Each number is 128 + 24 x the weight over its row's rms, rounded and kept within 0 to 255. Layers, rows and columns count from 0. Numbers have three digits each. The size before them is the row's rms in percent of the matrix's.

# layer 2 attention output, 96x96, rms 0.196, rows 73-95, columns 0-95
096:120134094136122136124132055145100129145091152101134133134140094151100139122158099165099120114128154103133116118176156160151129148125108147152160137091162150128087124135130139123096136135135133165174131096158100137131079143110157129091140156115165115097164140117138112116168155125092096144
085:151130116109162111122141140136098129144131123152090137138084071118144126186168102147097127156181152122139118152129109113131158138141142119083109144122140120134092158117116158156137133091130120139148107076141175094156115100127160108093129153152165110118130159105102124085157152115143147117
112:120140141124133145147161148120116125143130126111113097149127158078102151124144117075175099136135150184073119145155153126097131108133076159125144173128115121134126138138160125065121121106114121173124110144132137157089103071129155153147127136111118117099103125133146097076124147139137129143
107:117070111113137130091155125097075169113113148133132139138103131158145092101144142111123134143117085162105121069118146126112113112114109126133106149123120184088117112091105121135161135122118121141108140129125130159115192139106124119139148098130122165139134093140185141147147126081106095112
103:152118076128139196125120152116149135118129161159116068119126170112163124122149121162195134154139125137128144166151152157132115064137104110129142127166131138077116115122148121142119137103132140116097141125114134129125165087145133121117093134095130119120155149103124121154125121099171144164
112:141133135107107134113091154129121139113098150158104158116124118113163116120107110100111110127142149165163144118096114143164094122129130215096081138123110122095102128126142105088135156103118111096120137160153185141176132140112135127116101095126139100136124141167162117106129110081122106145
099:111119097138110103131116177114146127114128126114182134090120149137121122126110132141164116141142152168135121092102110133153123119135151153158144111192133122151171141066136155134080105128126144143124161170098087135124107143136099085116142134143133132115150100113127156095130091081108118080
098:084076132095146140138100138136138140105105139106090162130106157092165098089128124101170123088158124139153122148117107109125122142125148150116116131110157084154152155104160145148128097109125141119161067109119090181116161132122112104129109129173097152130084115116142132125107124106133105131
109:129115158182134108149078108139142126130112122163134130136097121128115125153188168144121146122147152136115159173101130087073162106130139097146141169091117089129106111056145115151152142130080107126114137111142114104144146138115110116151100135149129126143133115109122172146151158132141119153
106:145163114111112119126152132118172083123161124121164131120127155131142142092152142156136081147149112141113119138106102108199123124138081122176178118138129168149119124076154143143157137111142109170101158091115162155111119150142115165144147153120156148100118127112124142104120112097153118108
099:130107109135135138132114111144145102124134105100168119136140141101148126111137077150117143102106136152193131127189121087142102182161149114140121145136141122146104101093117109109144185149128105148165132089111102095142154126147174072133097117115137124154162153140111124115125113129169129114
086:100148129144144119151130097130102101119131135148139129114147095142121156115132099157104115130134133092147123126141164096189097106099143122137128126082133133123133190138125127112146134095201140145181111168140167131154097147113155153117122140155166151131176129106082133137116126124080128136
086:120117122140092061082126134150128106090127138148150120114131148116137149120135118120120121162100157159153136091094112131105119091116186106124168071118071151102157105115140128074131144167114141129106135079133107128133157162139125135143138119119099129136155101153127116105114119103169144127
107:139081154106150079115126136101122135147152125136167121171132144119144149133115123096155130142149105136134112121113104120108123176110100125093156104112121107091128119158143165088136133168122072160179123084126143105120138104120096140172149140089124110139091106147165121096094098141126143111
106:131139117166091163131106116111147102082128154106124141116181110142124138120144108162104136097115130124148191145143136123121109143137177160142158108139108102142132143130135123178153129150148134104125088142092151122177113154118105093132122145113077142137139141098079172151120103106148163114
093:132086127123156128129093136101128152121117180183099131136091157148150107122116155102133149097151180142089117128143136148129149109093108120089114097105134112109172145138168133130083106144130117115107115125141122070130130107134087106126120118190111135123165107124112091114103157105125103136
116:093178123136130112105150132116115132143104105153164152127146098115114141122141147108111117155150123095114091135124121144080102118157112131181157151089098152126137150139156146095149141135169090138131133078175144096163140135112163137152133117095157144104157076151116142138164134139084114119
105:115107128177098140111115172144139139148116135118129109169139143108135185126140103169126122115115095090141129128147148128138119129087172151105136177089101100078105110099102155177112168094144117126124111119099143105086130160124150110156152149116126106134090122156149132129123137150090153139
101:131121129155116112142138130145118108134150110123147169133130138140103163101128076122161095158159194122152106145064142144119103151098128106121105140128152140087159144135109116098139176122140124168117093175109133112123126104154129154169153130124168163126124091128130138085141134094096127105
097:112120113141116153114112186155126115119127097093171117107126119122133149140123156125107144073092133133141139099136157190145153093113193141148125156152100121101149132125152147117133141114129124124116145141155111112079146128105150160143135146152100153127190104137136121162100087156091138117
114:093112157117161139139112116117113116164095121157117094136144112117107078123123121127140127143128179128142113107175136115079144129116085124117140145146137164099088128131141117109095146069120142142074158164162152123135119119110168084142114115138135115131153162140147148082152115171089134125
099:135115121147115135147109112151136140108138115121122088122139113152095142150155141162111180107164136080113185088111100172158155139129106130119168182121107127160107137114135085139158152099105126122100153125160141121150136144153107151121094139117118136103158153075109172161112139125118128159
110:117120136123089121137122164098132144146123104139169110107127092077085140137143141145127125120120165107095123110134107115130131122177170146125130074163110154153155109067128129106113134112185130106122186162135098109122116096087149132114138076121117136116145141110077130136121120116108122113